From a checkpoint of a small transformer trained on Wikipedia: MLP 192 SwiGLU.
Each number is 500 + 40 x the weight over its row's rms, rounded and kept within 0 to 999. Layers, rows and columns count from 0. Numbers have three digits each. The size before them is the row's rms in percent of the matrix's.

# up: layer 5 MLP up, 192x64, rms 0.184, rows 33-99, columns 0-63
# down: layer 5 MLP down (transposed), 192x64, rms 0.271, rows 33-99, columns 0-63
# gate: layer 5 MLP gate, 192x64, rms 0.18, rows 34-99, columns 0-63
up33 088:454508431495508555487440476556479515486436429412494466533494459507451549506475578554510528573433433497494445491549453533541491505461472502479551540485460469523461474525438485477559515537498516
down33 096:440520576561458493484493547447520505463578498500450490534475495481451512450436488439507476533527483536475585511516501524433631478492510510547478501507553480517489540564517503522587500499486511
gate34 131:469549511425473594508465539542498456518446468493489594497442532489491379444518555461463536509477464460526507484501473516529489450505562529513479444483463446490510538497491504530504513573560495
up34 098:496530524413482519477549459519476533563506522539540503454463407491438528537430496588540492525538531481489465533497552555609507509484470529513467434453506438493528520486472529464468517453522516
down34 124:471534440509456527505521498463499503528449462427503503508484539530431527538486509500512511516578487430540552489469611491524523573502560525426519446535551515492455452486516540484461527579440501
gate35 141:506502498534455489557495522444512527486419412501561503454589478511529478404504495501524429570467507492462472562453532559511481496483452459493521513473496523529452489530393544530498465485500523
up35 106:413454500519422564529530540469547460525442535512474417513511509452507484456516502476423522495502437474517519454515575515427503447558475515496531456496494518388472518462509543528512487524534505
down35 108:476541513475423451520486584506470562502516457466498493482473526498513472521552481505505477513505475494541613465513509486539477477526536558475424504462507500585469550521494407536512501513381478
gate36 109:573515498491464580522556512521444551488480483509451434491438519546548482490490476510509474470519487529522484509470546557586535472465537485492448490490469420609495500479561521555519553482458566
up36 108:435505541480576501490466468471502485476465566566529496509512462449445513439514422540474545489505517445468526568534462508499523511493540527469514551485446535452458529542479374473492569503462491
down36 112:506602480465531492498495461489556491531515556579467481550496487519459595422474491463547466475456460461475489453518509509526511459538493517507561541531549493500504452476460408480437458442547519
gate37 082:509477595529468526480523412499477524530534465542538552467473493563527524459558414545588525507523480552524517442506485480535521515481496471478543450473499502412522489545503396489510526495522539
up37 096:524502462480523507471559604429463471486451546486458478506474533518521573457487530491443548558516502522413557447560445507499508419550456495478509451517500522550526526453465550486484481523491552
down37 085:502490453516486456473492509448508482464453494432537478474525449448601468546461584487473464471434527566513469511492548575459512462462554540444454516532477492530496525563444546538457456518517471
gate38 081:421496482488527501492429467440460566490542532477490526498520498510559480562488455511522540472515444489520504521478534535441513407435477476461479501515539531489509585486497445453608566451512527
up38 104:451427469535442445477544432476508499535535477528483470535519509454564580507524546501482526490520516494529525458580460492523496583516519500533434475481425487479501516585530499491578532534552559
down38 097:439469543538492494481509511498479492512538461451490504466528500501460581474495458513573479533526495426397546493479484531501520551603512553545526484508505438451570448502531429469524523520575501
gate39 075:441520517545518521527463524548431524553517532504529502482535477490533515477498459522472558477476570580573568525479499495520498450482558445520512548492495432532524466517446495453416421437553468
up39 102:488496517492536456483568505478498467460437425460534503513494483471507565431553558474510457526428522521451444502511513519511504536584477481401409445571554479511492524494505507543466538505461510
down39 079:483559519475482505464548491541518527573479536468519524490516477475492549469490440553574508556498540465464595500447517526527512498526546541571472520499479459464562476482487535451447528410598492
gate40 090:492631533495485468497511511484436524516549494498447504512531464490433470489521476537503467481484471429436546520467551540498544443476527493511495500516518538489569476532537538609481547547414482
up40 098:501579554501568525514509454589459461467469467453484500501400441557523521481452520518482544512514535492468513558492480501515521552519511454444552442544480509517496559574493550485551531469564521
down40 088:463539491462481545495507487467424525472548549507438529515491452511440513509491498472481487422528495413523497522497452502501468591525524472424490455552542499546435515462494448466535432551427452
gate41 105:552466463469519505553517466483520558498468472483408560456453528442542517457528496501470477453507422505534415510506475471483478495442582447447470467460502518591494510495431547508452544480505505
up41 092:513540505512473478536486522503518513565506541504462501420487505536474485505544607535488537503442432507544510425474466511504482506414410501453544534475512573523489605507469500562528525470523491
down41 114:532524524471474551484490480461466513575538458529491479549501496475534515518535498490467444576489523504514481485480595496476447533515448480484523435455502466517418446415432421423478524564499486
gate42 093:462526583558531526517524444502458522455439422503532462487497533437479545548505465508535493505444580541433551481418485489508519435482500527539499496482486504515480510537439477439435544442545490
up42 094:544514470529522417574492461510505492559497431556383504490585524430454506534479391507464522514533517467448465467533461518495520492462488476533459487534506506466497468556510508445490462516503528
down42 088:506506541474397527492476528516481573490518480390490475496473495547495407495473448467503485448513451416502503552489454399495448513565506479487483496513483448509502489482472537533495520579454484
gate43 102:534508550535510521482528472584518488549467419447529508551510510568463530460503468517468462520464536443483533491434467472475542531434534503545475481433492566556535437541561487443451465480461467
up43 090:461489516631555604498511532487475457492498484530472477434515522552474411491556503484479534516444520474462494557503493594448490454511533578482508508507524487460457514488480483558489526534514492
down43 089:478487527501503513516471451505573465577520476529528472475470500516530366491521466541511500571487525481434521532525564414470513512514490551530495464552466505479575539566521466485555500574485477
gate44 144:459453473492453517501544449506549555449458591421581457544456496517486421485487485498504521522490598505512497542477499502522536468537523509445453555491470521497472538499508523505451567542460425
up44 108:490516502497471459475521534543487462486474505399480543489453502543504504482493444493563481487498490531480544615488401453492512545445510533507510490534528498498482412485498563562488439472439421
down44 123:455512527560519506491480483503402475474501520529530413592504514447519591543487534502446517440496491454515568469506551456464539501511515509529523458482495466516466477507444388515567473512491520
gate45 097:446501544490533538529437503523509548493485454516524470469489430533539458482464477432470534523468568541531446506520534479485471471501571639489498488458546448551545537542474455509528453559506514
up45 101:444436571398489453530496439494535535513501436454552462521468509512433455469496478483500463507454543517538493467524483489512513522572549594475526447483506505525422551548511440487464502492469534
down45 117:463399520427479501516513505531474473458559504470565487532439466497484447498503403507480460516484452453499488559497469467539552580561512478470511481489499475576541526499579427501475503456480523
gate46 099:519567565486507494520545530501536498464491452507507557528485544407482521517561511551544547584502535455466473501489503540624510460498576491542481512502477522524551447524522530459432476444513488
up46 118:528491506533493499484483555455576483445510499512473510515576451545530469538495474561519516497492506491494491452523570459525482486422534507523488549439519370540430458437492475515437428508475530
down46 084:495520530578493542410531475524462527587476498440539486517451498449486418497519511525503488523536515506514529484459490473487543539488489496500432525498407572509565549530528439565565505551459487
gate47 082:514481539440421490457607449480444501558507447473491453504527478462550485564456495472526546521462477465557533447544509461514483532460506530507461526499480509414505597529521472505457524544522453
up47 095:549474461520468490535492549459481439496555527573490490573506506475393442516386448461488587461485474527467465471524438531462515521506489506494468495470515435462545453509470489487538513451494507
down47 110:446510485526404521479449541448471515467497470546537521589512546554423555498512465496520543476550447453484499525512487448546485521544485458577479577469522436506448471511450468470510517519491556
gate48 100:464466529502509455497508482483533543504490455480424553542468466580570507466468550512485544432473490519503496476506511458524464481448545578562561510538430481507503447533435496415468550570512517
up48 096:497513535523485478503515532523484418598552551529568487476468477472497561446521460616468489567565552509480531500528507468524497516482565434524476515490467526556559515563516488499506444484543514
down48 094:479523457522458556473472493531534459465490605433557487507533489530490469516415567460494543540499503549526425462514477535438524543538521490449532429501554452492440550502559529516483540513532494
gate49 098:444531566475552467482493437513558511559528446410500537523537467411467511506529500481551552523430471467489452483507483478479556502493491558529496489562536420491488495437502453532487490483557431
up49 104:491513453423501493482462549577473458485452519503571504477496544466497552453476516470495521508504537511512535589487506544488488505412435492390459559451554487539501490510582482554504476545484508
down49 084:564507412491491489505513449468557466502450526524475480533513490472600468562455494503405437543462535555500577533532562492511459473448470509441492519509513534537466481476504448496536442515529547
gate50 096:463510453494463563473530480481507514483538498490486424390543493483576486521559499543508496490479540496554502547524421603520485504500520459485425492480422467589488512479485459517500566480486484
up50 104:558503505487563530452526570556552504455589481458454453529474530462489493522549461472480467449462484556491460480430502506539525529561511511506484491433510473505458526459513470406501509529547405
down50 117:527510486581510444519582446494499440506521465552484465486515528458581430529478515444526442553500475553456524515523463541496497454409531560502483519492479451502529497514474472460475410550451516
gate51 086:465549544499557517495518455588558488539507480487544554480545478473496515492526465495494465470491530565517435479457571460464454469541452486503547471529488474517437557488372451466499506501506572
up51 091:512489521528523515529474441597448469509472421467472516475537472562439472478495525504436492459508543554512441450472512445515551529528517435480561529534503414485509513507471485439495467563491581
down51 100:454434514483538482527487463510452464540581478537428574599495526475425482477548468490490497463507467495535546421487515438402527521519477493495526436530512512494534500506517478510509541540485421
gate52 133:545497508453471483458522542508505474572531425485592500504538539516470442546469410478544442480495480558546511537478526553549554482435526511515529535459515464499448530510496524503426501567439464
up52 107:474557482477567434458467505534550523504521522520511457526551495469491520483457496530538482549574569431437498462557535515540540570545538512512537468423462462493558514451522500459488523451584506
down52 125:529507481511497452435509546527548463589508444505493475498471458496489485514505419466481516421500467520513580499519563460434543499510544483475503486463461381432487503481512540501536535577450485
gate53 090:461541525464513540519462520539487508490563504535492474472533544403498508496577480470511472571484521553600471476446483558562504508455564462439539540442514581512505470531463474459503542525520483
up53 095:492446512461487526571487467620561479468539521482473479492541483462514521524523460471496504484563514526590468493433530596489423481514467475450574469473523503501486465510540578506516488522521543
down53 103:506562565459485463488474485474546543575460468490475489459461448546520533469543505518464547502489460518523446489521532396423473480521465488543549529527484460419539465453462460506561552477517559
gate54 090:463509553482522488502493462524437552490487465459490478554476463475505494448514515546508578567540474609449564462507491496519574458521508531592549500444462504504492498584535536518499511513559446
up54 096:498445501503477498503503477546464486473522501517498495504479442520568546496490507540498533510531562422493544569492452568496460475457520371536535403477473529512512477524485552494440455474483592
down54 090:536486432472496542488451484438536526478496532524515485480522535551526464553500478405522481451477494451543411493516540518521389523529486495435498474533523506563502480430487496505402505520471562
gate55 142:474466557474534465449565506504436475407490492447565494464531465482513430491509463544521488487452474435518514457451454475393544506474565526465534516488468438448536498498458470490528512527453460
up55 100:505443491501578547533493546478473555418545561466480501540547501505500432561492539522545470431539464554502510501495440545537523535552541459466490488442513505461525525532479510425517571534459443
down55 105:501507463545473529498519480415534527475567541593457546551507541477576488532459530546459502530523505463451498528427448497490471491511494559523506526485557526422541506437578447510477526545459506
gate56 087:483507533498470501486479525486478450516490481466488562527500523442520505467534419512479514536540522502516474425541619529552441523580510439533490506497485514488522469426484494467433558418582503
up56 092:470468544538461596435536460507441404474557528469531492501553527490457549549553522490489552567480562461456486505486437495542529498469477449480498510478514506456564489486493451567448508510528458
down56 069:464498476458500485536417513497526537519406496497458509517518472498484491456517467500562485517579488483493509521456576500513482551527498510578566474532493514410479444464589532435517534456580478
gate57 140:585588538532498502571528423412505512539550501483472586514465497507550434507490459521480443509530462447496481536466477484473577428477478522512415499517504466555496462492509518466531509509520502
up57 113:520458500497595500502499431554496534487548514540488454532550499384459560554487527488506565485448573442457526416504501536497490529518498533483476496472492498494517488445422487457457521448531463
down57 118:434500449480549526499517559596485476435474458487475465514485577483443515497550511502558555484467501592502449530522449520532481558470534499517428494475500523514529430471439479493462519416482488
gate58 099:502474523529424457532537490484510502446532451519513467498483513506528504467449516518557432496409459524595466493486508560567430493458495429508476508507536498462548556526446492480541406511451464
up58 096:478452519487498488465555487493434470528483477489526531465551549470542496505537476368512490505470469486508456558447510455448594516558488492551501549513497535592530514456519544447467493509429476
down58 101:558565454521447536513432537464585500456442501541475483537484505477590488570544510512504518550490565554529467521469486456522524466426508545522416511495463569480474519522505549488535553481501494
gate59 106:532475543534430483511510482495410467538506452432486530591483615514464463514509483528473486529489505516497568486428497500483566515467484513505539544470531521431589464499555485486475527455451497
up59 107:498537513460527396416578507480455528543547523501470499507455523443501517447513459543531493512552491516470547516470507528526456547514525536567539418462491538478546400491502492486480558504444463
down59 081:511524563479541516517483488525456429539490439424489534550506485550487565492576411525573512443536502471516544509465549517528486496552458425540447512535498465532488525512586478479516490450523542
gate60 087:436502524483520470499479489528512466461535506471508478486495484563546544464473442519513601534437470406580508458465576493512545530481408509505553461487562511494551507450448510471518462440489500
up60 096:461562483473536514467520537558493441520422588473523482462540518545459479454493450540503540560463522499480570404477536458545561482484479545562458462519517472483550564528514501496525512461475455
down60 083:559481384512489536518470486412489506444466506478501511488537512504584424560495541424509478498496539572540438527495508480448464489444478494452508546486493529497457524530450505559536435529469510
gate61 109:512436470491516472474508505387528479544480457468422537492515486567487491533522480482452527505483473506481521445519470446465484528469487578453433478540502572455561497453506466588511464535429530
up61 096:525418490495496525484495538472514490525505491501610508486478495539444476429547433584452411526463509474523504497536550554581483472507482500493440463573459528548483516463541481536468519532452507
down61 117:556476448585534454479470512487545434483431501530529503510433477446558545528471537479576516534474533482520473458495540519455505452515459496525468463486513492518499439462511389508485459445505583
gate62 102:435548566385510478482514470454541524496487423518565520518552513508519482445471551485517480488516453474492472493521464435550553465464533509506532479526524510544464528479405544474515492524411445
up62 101:532522484517425501472443446538446497463483439499549569506457514493468527460497505438483574494559443466483504431542514494457533494455483498465509506441504549518520495568511447505502458595539412
down62 103:448503466453484533546487489476494476481496486452480524524478567458547403530544518489452507508545436515503525535510597391498440505466476516494469531536518571459478523512497506539602520554486468
gate63 095:481502516479390428475497511499478566516511542437516502510535529507551438556502450510474472544568516420496546530456519444398466550486467502568537426505537513502459494491485508473512491498553523
up63 098:526466496512509519489507534490391498514518472473523483544555426509525496437388536500469548433468462584504535571524529439514488479547476510425459495437453473524529478513490485499451551480494480
down63 097:563506432484484492542557495461436424512494545551502499539523510503526431534442442515538504462536550478427527548534405446509471494465507516485515552435490455468467484461481529499435470495430520
gate64 095:440516554460550448482587491568482501585573477464528528525480474567454466515480514567518474532530496458503500479440506541494514477492512450544499560563514519462499440480526485446589541463523482
up64 119:483489417530462507548470488511476505474497513569483476483557468562508427556482473483491550453415501499495548524593531434435458489454521478518520526522555533558444479412499454529496496541522490
down64 075:531524370508543512512522427445493498497451535506560483501501525466561419585487530497528521463470507480520508468524511485473429479469483466464464499455488543523482510497481448539482482630499482
gate65 098:495543520578514594554527473515511506471571450421461549504455513534491507460574483500508458524558457434509431484488501553524530492499544521466494465522461525423490453472501476459436543503550455
up65 106:439504502532533475443496519468589489459524513533524489447548363542515543448463574548445531487484503516500506527495480528455467493442506545469509527464452490521414507528431523532528471522489541
down65 082:567572510448492485545546462525477516552471479516540511471501483490491370511389496509497445471517498481504555528527442533521550467495525537402514507518497517516491513514448490532549431535448498
gate66 080:522507559524530465473536513510520453556502498445498491534469552477469458462559504596522441561492484522565589502488509525536525532458525554499563418485508511569512491479510562535586543513535499
up66 087:433479475505495569470511536492576526458541514439507456497503579488533530546418496479568513538567499573470453485476492511477552476494530493448494506447419517471495579450505481494546483525501573
down66 111:512528589506483591511453546564518490481497531434481472512511492488547439507513491559493442550505444537472532452473476503531584484500571567514516536502421507499499526489488596557520526533488541
gate67 088:562519507450487555491473519539495615578507559501553503525491485482440525431507488472513481477502545445480515447491480545505576478460490516485494530467448462568551429527477435519575464498470488
up67 092:437512456550481502509413551508572476521543492456498527510487503486499492564460479522521560535494467502490484510502488461462585458408506520480518491492473493404466446552484468448425492546509588
down67 095:496556485500506465468457529422515520455418455487523496528463590494590424534448548488556474483475543563558449513535507475474431452487448517537483492508509527552522541528481543464486467534513460
gate68 088:497510463499498418512497529482458462478526462554575509489552527498484506483497478494524487496469473505519483436510470519547535492533564545403500499558465466542583434472562465396485422450516522
up68 096:486436533549416557558516454483534477537482508452449537482468498532414480491547468520491436402455499462525499454478510511518523485530502510420443550503458509456484538486531471422526459504466554
down68 088:494546479492510536520440471412478535450474550481482504548477514472573500530460537509459480471478539550526452486507499467442473574519425433455547535544565548493422552474491485517513437545450496
gate69 081:548504547496552545453507416512537511438558505527527574528541555443525573474552457539499515521495454567515456480495563536537540432470501477501497467565516491461521504461505534500496489419448447
up69 098:479568511471463555419482514483480505493504494482557512474447494457494516439496441460548514486586454490456532570494450483502502427512521577472464450472602448452483550446494458486487461523512517
down69 093:539433499525500508545492482455492535460479590463485501466485470457546439517442567427549514422493553491537447499563496531503471612538461516512533538470517509533461496499442496564481491509450522
gate70 117:587559471433530561509537475555450540479490493475516507468441457495475501467477461452502471519494531513549434515466465488433536483501520573446455544477419497513457444550542461564475482509440468
up70 104:450511508452441542524520476462515487537522458520583505454511435546513487497492475542427431533461445418482517464506431541510540488447531509415473423446457554484497503539552545520486506532492509
down70 107:514525488497469580541476521466499467518492480528483454551477456489512501475590586503485566511407470487488509437483512475497529486502572472516506458529493457474528526445358514478497526502564462
gate71 092:491507499458588467531503505526492515500512515496494510454421470443428538475484540477469481497530507479504431528517433505401474634516478514478539497443451503454431460502517503558536537532470509
up71 094:489450520466502552522515513428500508451474566497524516390459490546517438495451546428509557474467525565570445460532465476430480509518475486497514521465570533522500471470515504453520437554451486
down71 093:446440561477518415507503526518498565520539471501522547497497500447489541450441430558527541552501475488538566491461486452466527441549480544503552459485451522482491431510561554456468527466532442
gate72 152:495539544465533591494534434427481496466449505490557445571456563504501429509487519519442482538509440550506440534450465481465459507504473522586463533530501504548456494484517472563480553522478467
up72 102:542511482515532464532474540494508500561550490636552599452409528508458506523537465494475518523546540501414577465514520520503533485524529480486491524506469519512454444505517455504543513560513526
down72 110:483533550532481490517473572441497503523487484566468465563440486523482511449521497484466466463472504471482573494517610505477506501526536552545454538513504542524450538586470445465579476496453573
gate73 083:425495535541435519494531489561473488535448441546523534499525543407507461433482493563504462507484542402511460441471505487519507425551495497530421492483489463488515530449505473450554521455530477
up73 094:532507529481503547545455443517471494427497487507518546468496531519443461484484538474558458514504494465541498484477419494466549535533478440478437490455547471575500511444438439423465505483497388
down73 099:466470491526547472486503503485510583500511472480507526515439505587471484523535496445502489532470431498600461496546453395456500511523452445497499548529499464461529472513493576520570546566452519
gate74 092:463581480445499500485508522603545535484559510451454548540519539499496519493548469544464515520515501540500472486433589529468506525425488502440534509472469615477508466494490523451537496437500470
up74 120:479502460465511500491447488441451489496483504485586417489495450537455446510443477465472547439488474463489509517538441377484512525474507519531494565572478425477453565522510488517494475522458455
down74 109:493497374512469546505467485522495462474498611553469531447500530445507566554474489483493529458489525492444475517553588526506438518491450512490495462476506502478478502474487496533530404524469567
gate75 088:473563511495524427526510340482495493517499506553536502454536451491567479494544580461518496495496503479504461516491487550483561534430519501485557447524505488466531472525534464499477429477561466
up75 106:547521432466558412466493440494497460538443534517490528524486468523543482477500522490557492583462552526503489480460501516478538576497469440478508492598507453467538491430435519492486410506534498
down75 117:513487507566530484470491510522516414475498487485574491504529453461464453487483561532550510551510562515516478491463497465438507459503584492529506440444504429514549530557434536409524555441523473
gate76 093:463424584570534404470624483494491503508520516499457516505481524499528525437561455504535583572523535492469511546461502507502469493526580459504513507546508543481519510518463514497513555519530482
up76 110:522550523463552578499465536486550490469514496515512453511484457504605446510450457489542416462494442555483517541539485486484445542520406467538508561532531504473477463489475492506559541580513491
down76 079:507441451549473443534487479502522513458441472479448445466549509519491479508440549485528563565511475518506496474520459441531525505447471493452508507473496537523442509538441511510459437654497506
gate77 092:464542503534443491529557596498536445517522510452518559499504568515510521542511512550449514525402459453564501491490516534566499506458522470505505476485490570455441479513460518513437438437545451
up77 103:537515507494546426451520527496462516537517506545448507506511435436493521512489513423499464497515509521583508400520491521455543507553457598546529548524498479550482488500576514504449555523572461
down77 098:518448469456420477533505505525442523451487490512481509417505476548464477500509430566511502439553455436439493556520484536519526467495508480498504439484517521457528545474474546553448528413418543
gate78 082:466460484474514505544467488494555582522468564498517470545566537444569516500548535464512528440578528493452504484464539470484489470477580552399515450431472505503485524426466541477526479485507493
up78 109:527562554458512483507508500530552444548522478441477591485443490491477489535473480544451477482565502533488408500530433513498457520467580476499496480506415471471538549537535512476420458469511446
down78 112:515535516545543468486525506457514581490464412524497473480511449518580412509518530512437482446447513465562536494447553562510489478477473485512494492545494505575509551484438518505402477549468523
gate79 106:507534488473500489543489457514536519538535449457529464504475481520537431461563465514481590543455505468422480378489462497509486511487569570471548516440441427476520538453471477529523524506504492
up79 084:485499491438468516500487529550398558570508536480514461480543476509507514525525456460472519430511580480432510466497551485476471566472488432477513460546431448556533521509452470506507493545487592
down79 094:505468524489451493487425606530516544436513509501475504564495517541462497483488553466438501482563512547518431497496445505468553487453478478493449537545499535480470433454530610433540496489532483
gate80 091:530506464509509510510408506538441546494516481495499527455472481539548493473601605489466546493483554442496452548468508502572433461565541450477497533437489569519551527496510549464495497519507500
up80 091:441508533518489471470487523536573487474566481553537522516593488484513471409448526520557473431493538505509490463456484447461561497525530526543568465489419481576518502489483517443540447469520526
down80 099:532443465486477435494493556484589508552530432534464538510493494566515546456521485467492535542455442492483430570501509514482425473516466525527515559511498466496493397465515549480575442492511517
gate81 117:509497539486534462472512480557534535506560451545519523566549548443506491465556507526499507621440505522497452494486518490545459524471543527586472419532485535477553518507513514504578501487476415
up81 103:448475500526517489514507513527532430404439556494490500484504495466549508528496466479423473472477545458508516513495509480403472530423468496482454526467480508522425502579479539458511554578417531
down81 078:532489509529519485431480466472458551448496464420552446418509475421592492555461495544508511418495488504532523462420479490467527487464486543585460516506471509549509522528503465551497505523467456
gate82 093:550475573480548500504619526558588504549515497468513552534451525488494510494496491517552470555503513485514418521415482511539530465461482410527454507506489461508505525484479457426544477470529514
up82 088:437549491518523497517477545557479510463464595503563474507533514487470528425476423514536498516503518460428547472466569539483508446560464540464515467530576546513510481493521463602476517540534511
down82 108:460435508464505546446496422484433482530468456503449463503515526503506526437441559405539445444528477490511469541556542505482491568489450437511507508505502465512561505517462483451514404527535488
gate83 095:482464512511487585501513476527440505551448526478456483527509558525459477486470546508479501492448502515541496464562520441563496482478469488489552486429483476621507526516577474497529385543456492
up83 098:514451486461484500519474516504507466510467469416465511453529460541543504480536529523508599538515478512478552409453473519491585532465534500516468555543512495574583462555580484491457457458528506
down83 100:524495538475458547512500423507492554563478425467530465549504510541533470485403543501493504496499486525557513509530504407497443544539525490433480555470478528586549467497533521508478420555456507
gate84 086:563534515509487468508469448527522461483583601503503467467569536489405507484498431558513479482505522509532565542483468507513527512455484570506536517567507507470512482477515434449450432576503500
up84 099:419548529504492543493558515518434482473558544459517573512440480457497584485527493526490541496425507450507429543486512499532527413482542579487501483560481459559526482519451508512534479490562486
down84 086:524482438472535527505514460458442544470473501500481532519481469546515493476404555461523459465483439496554378495528486466503496526507470489431495487460490486505467446434468565568452505580493539
gate85 095:498483482479486491433452575517442483533491475482534579520451418521484546514564458446419504424519565473517523453470551512555450531459526443466463498510485507505521551529470504504533501563443462
up85 103:574458513421451500456443573482531536518510473508444576478546495515527443475526525497442480501545572479494525511487479577456509492583467477569531553480537498458470504485491456552564479538473515
down85 105:471471516452417520494519593549535499527545495453476541520424536460434489469528474514523474465616545531514561455459451512467470505545485493551466458542527517528432488570511505470530503518491489
gate86 101:480520510478488469487465467511407578453548541456513444442464545491480481502506494497506457537544502549538518539461533487563542408550554515447522473491493505456486474493440509567410533466523560
up86 098:554512406525542569518448501534488576522572544550474592529520551502507484437530457461481479543579525574531495462515471518498492477537477514436511473534462514470504490513533428523482539551493499
down86 095:489463477550494537572476468509637519430528522462514458501477574529523468500524524549440568495472526489532518495541433458461459561499494540527475512516514496415532460507545498507463504555541535
gate87 083:511468457470514535459443440470500440552525517442522543549569581481486487536496505485563490472490474512519504528506437535443483466527495552460501501603512509534489455446404485443454531519450533
up87 098:513503514441501519498512596458506511439522550517560554501477530478467489394477442490491412465472433512541445521468502500455543479453529473482445487504487506452508462442527404503435493485530487
down87 101:539522456507533425483520494431470499440475488535500539503568513445595468548489589500452511465458534528481484537506604528533480467455483451458490580467485521512492528547511449532551478507485462
gate88 090:479487549516475574489524459555396483462477460487499470499556530438514484502505446485518557542489467539442560559459456514442549525540472495458503503488586467481497523499490601572517522499462508
up88 090:554474536463526491450470454550550528406543508506503489496477485470575541528502516458507468589493497428521524516505498490519517435527447460459493537496553414446422515504525457504508446456497423
down88 081:522540474491541455517508460503469460457479520455478491476509521471547420547490570465458455443514525485581445550525465547444459532422534434472521485516552554515517515517402487529460442532481511
gate89 088:432468571490499517579484498490469520527467498531484498490473534521475561579448458449529474533492477441368531481553515535490500537476509428415500523514484458457534490498484460477532435474461518
up89 096:513500578513451496521470543537538491537504413490466511589495484525507560550515448461516530546504533497424538471434479540447501487470476488443532534527432435464522511492528447415462546486484448
down89 069:543471408514529520486483457431492487445479499466514483466502491511548429527504616488496483467443526548609446520510498501467427540461486495463475543498511562555449516501476466535502487548453499
gate90 098:468474469504425521522517515425486507510495511552497462448518452516521505491545533441489547553478463518553480485559459598481520488513500499512529494406450486539448495480469485499404489572456409
up90 100:390539432429508527519467547481522438525491553514506443496554489524552479517571488444544574527465462504553454500510508518514478511460469519457545471481435461501472504434457483484459567510507445
down90 106:494517539500397512576496516504556544463481521568511497466534520482502513477544456532605485550588519470471556537528461461463512522521562527572455501544500506438532463478503488471489506578469494
gate91 102:480512524477368522503488497508516510482546545534513511488445468486533450532501506462501428573444560499527511522511620507509487446510554502392528498444490551508519518538505546533507477548499496
up91 105:437494478456433516562484510499504416476455550518530550512518509498520518425468486468507511489466535462509446517561507405523509507493464517471546453476539457445527405587465437528461537497533486
down91 112:529501485445518478553477501479527484549437472483502519506452563556419553490481512493576508478587483476563563564553476482592506504522442533501503506515498510559430498504486452512491563442550489
gate92 105:498601497474416531464495469559444530483524480517531506512487466456492518462515568510442521519533521482396529478441473492476545486503572451505414513478489503512588542465532554532524549489533510
up92 090:541469506552433478530521499560528481487523533417495488475558499475536487497523458534497551531509535478476524473523526480458446530512489474562508472555466483437552610426548559510423559470473547
down92 109:506461539548453520516468491483460557512572504500543514513405518536387480508455450458489511491502511493504449544570492455467544511500546496500468508520529479457500546493563641502467513522518503
gate93 108:493540467501529507501439467505496503570504396430547507469445538543490445505571522450522511534421496557477448531529534503592425478532485497491506526528503482491496514513439532496590478547475477
up93 104:479458516522590563527544547549402486441440477557433482484474445462533508531470466481496476451421505501534516494529499484528452479547453516462505484556400514511508428506516535526495517468523490
down93 114:487459550506532453424493515427461533496560536466453516501458468476523454540536482458540433493514520471502584500441520500489480557501506474454567508497526472580459557566546427526480471512432474
gate94 111:507478543530510543491486523508552521498440515427469502455533449506441472499491407495422476490459456523451504530496512566559446433486522533438451415532534511498434540527482547544545476490538543
up94 095:462508560431456484482498550478468448510525510416484534564508461532535488509509441495427566557506490496535505510441416533506478524575511521405422506470490517527561486537547495517507519501474552
down94 109:478434484553529537494543519487475540500483472553474476460486526450531409488546444552469503525422517522426502549481550514503509600514518530524475459541464456566511547544478473537582464486529465
gate95 131:498468464584479487456556448499524466549470535519451523520558537564438442522511430540449516550473478585507534486510534550543522519488495485492512485463525471446504528607538527549535522535442502
up95 103:484518494533454481535533482564424454461543478596484552534482442534496467443518512475461574507494493573510500517556515556521536511443594473497544525483542457494571496491427539531534495524530501
down95 113:447504525489492526505520430479492570532500486493501475480537529580414423468394522547456524518517499514515602466526490493478518459524499537444491550483497508424513530478446456498526554570470513
gate96 109:461540526542487518450556491563474522523527433522424562492457469538558525446538525545446531551491464546534494456433584465523476449508556459514486528497444474466584541508521499476462484460489527
up96 107:598542490488546552514496446480532498435521561534501439488546499591491428542483509440520540452528536502539467429485461454483494505521547529513474520434516552486485528452487575513488433499457495
down96 110:496517482506548464507435502465482482461496534571452484529501516502534349463488497517516467511504465575493504516517465486492495538451506540519476498497500459487481587568426497465614485535466536
gate97 080:488482508535534507450515452528492576523531510505487537478483471455497513511493437599561510510417448534575504429539415583511513466486512496484504489500506476528561426485510463455507563559499546
up97 093:469538535439513565484531521497514527432479514479490500465511583542606539500526511545454467486498503499496483487509482450471432573511391492486483502491417464477532517497535508518536539400452487
down97 080:509541529442510511524510423528555493573486511474519549507472458482489543491520469584600490575503534482434545437475457508552496493499507527615487487455460494496504466513506513427447506477547503
gate98 085:466547445520527440486509458474455545475536469422469445440438488502561521521475461484530500493473481507422484456488535465463504479573496498517422552540526459431522470570488506421535563519523514
up98 097:468456427512467504518524505536514549510496519543544510581457523603561478507510394502539482515458558466512528424460495541511491507510555433501521549447463489474476583485491555515540528514528508
down98 094:583487478571520527468549458500539480484510488544537486451515519489551481535507582525503470524465511567539470524550534532487420509409548484458480475410515499544492516523461504497438525459413465
gate99 127:464511533517466420420483403497542490483480465484578519498531479540562477520550462435468499537505511468557529451563530494410552477512531461485460512461426488445517463484509469505548537540521497
up99 093:497491424403483484511476496488479543499496446580471485505521536543441484502458525429516499479481489480469471499486499529511614531458543452428498478461506451516466472497433599517488441478460456
down99 108:419487457485457412475465537543488527485517431513503472534499561532529431470535451468456496448446472463501517471539564466542544457483477515443492520420556483460474498500493491576516536584516505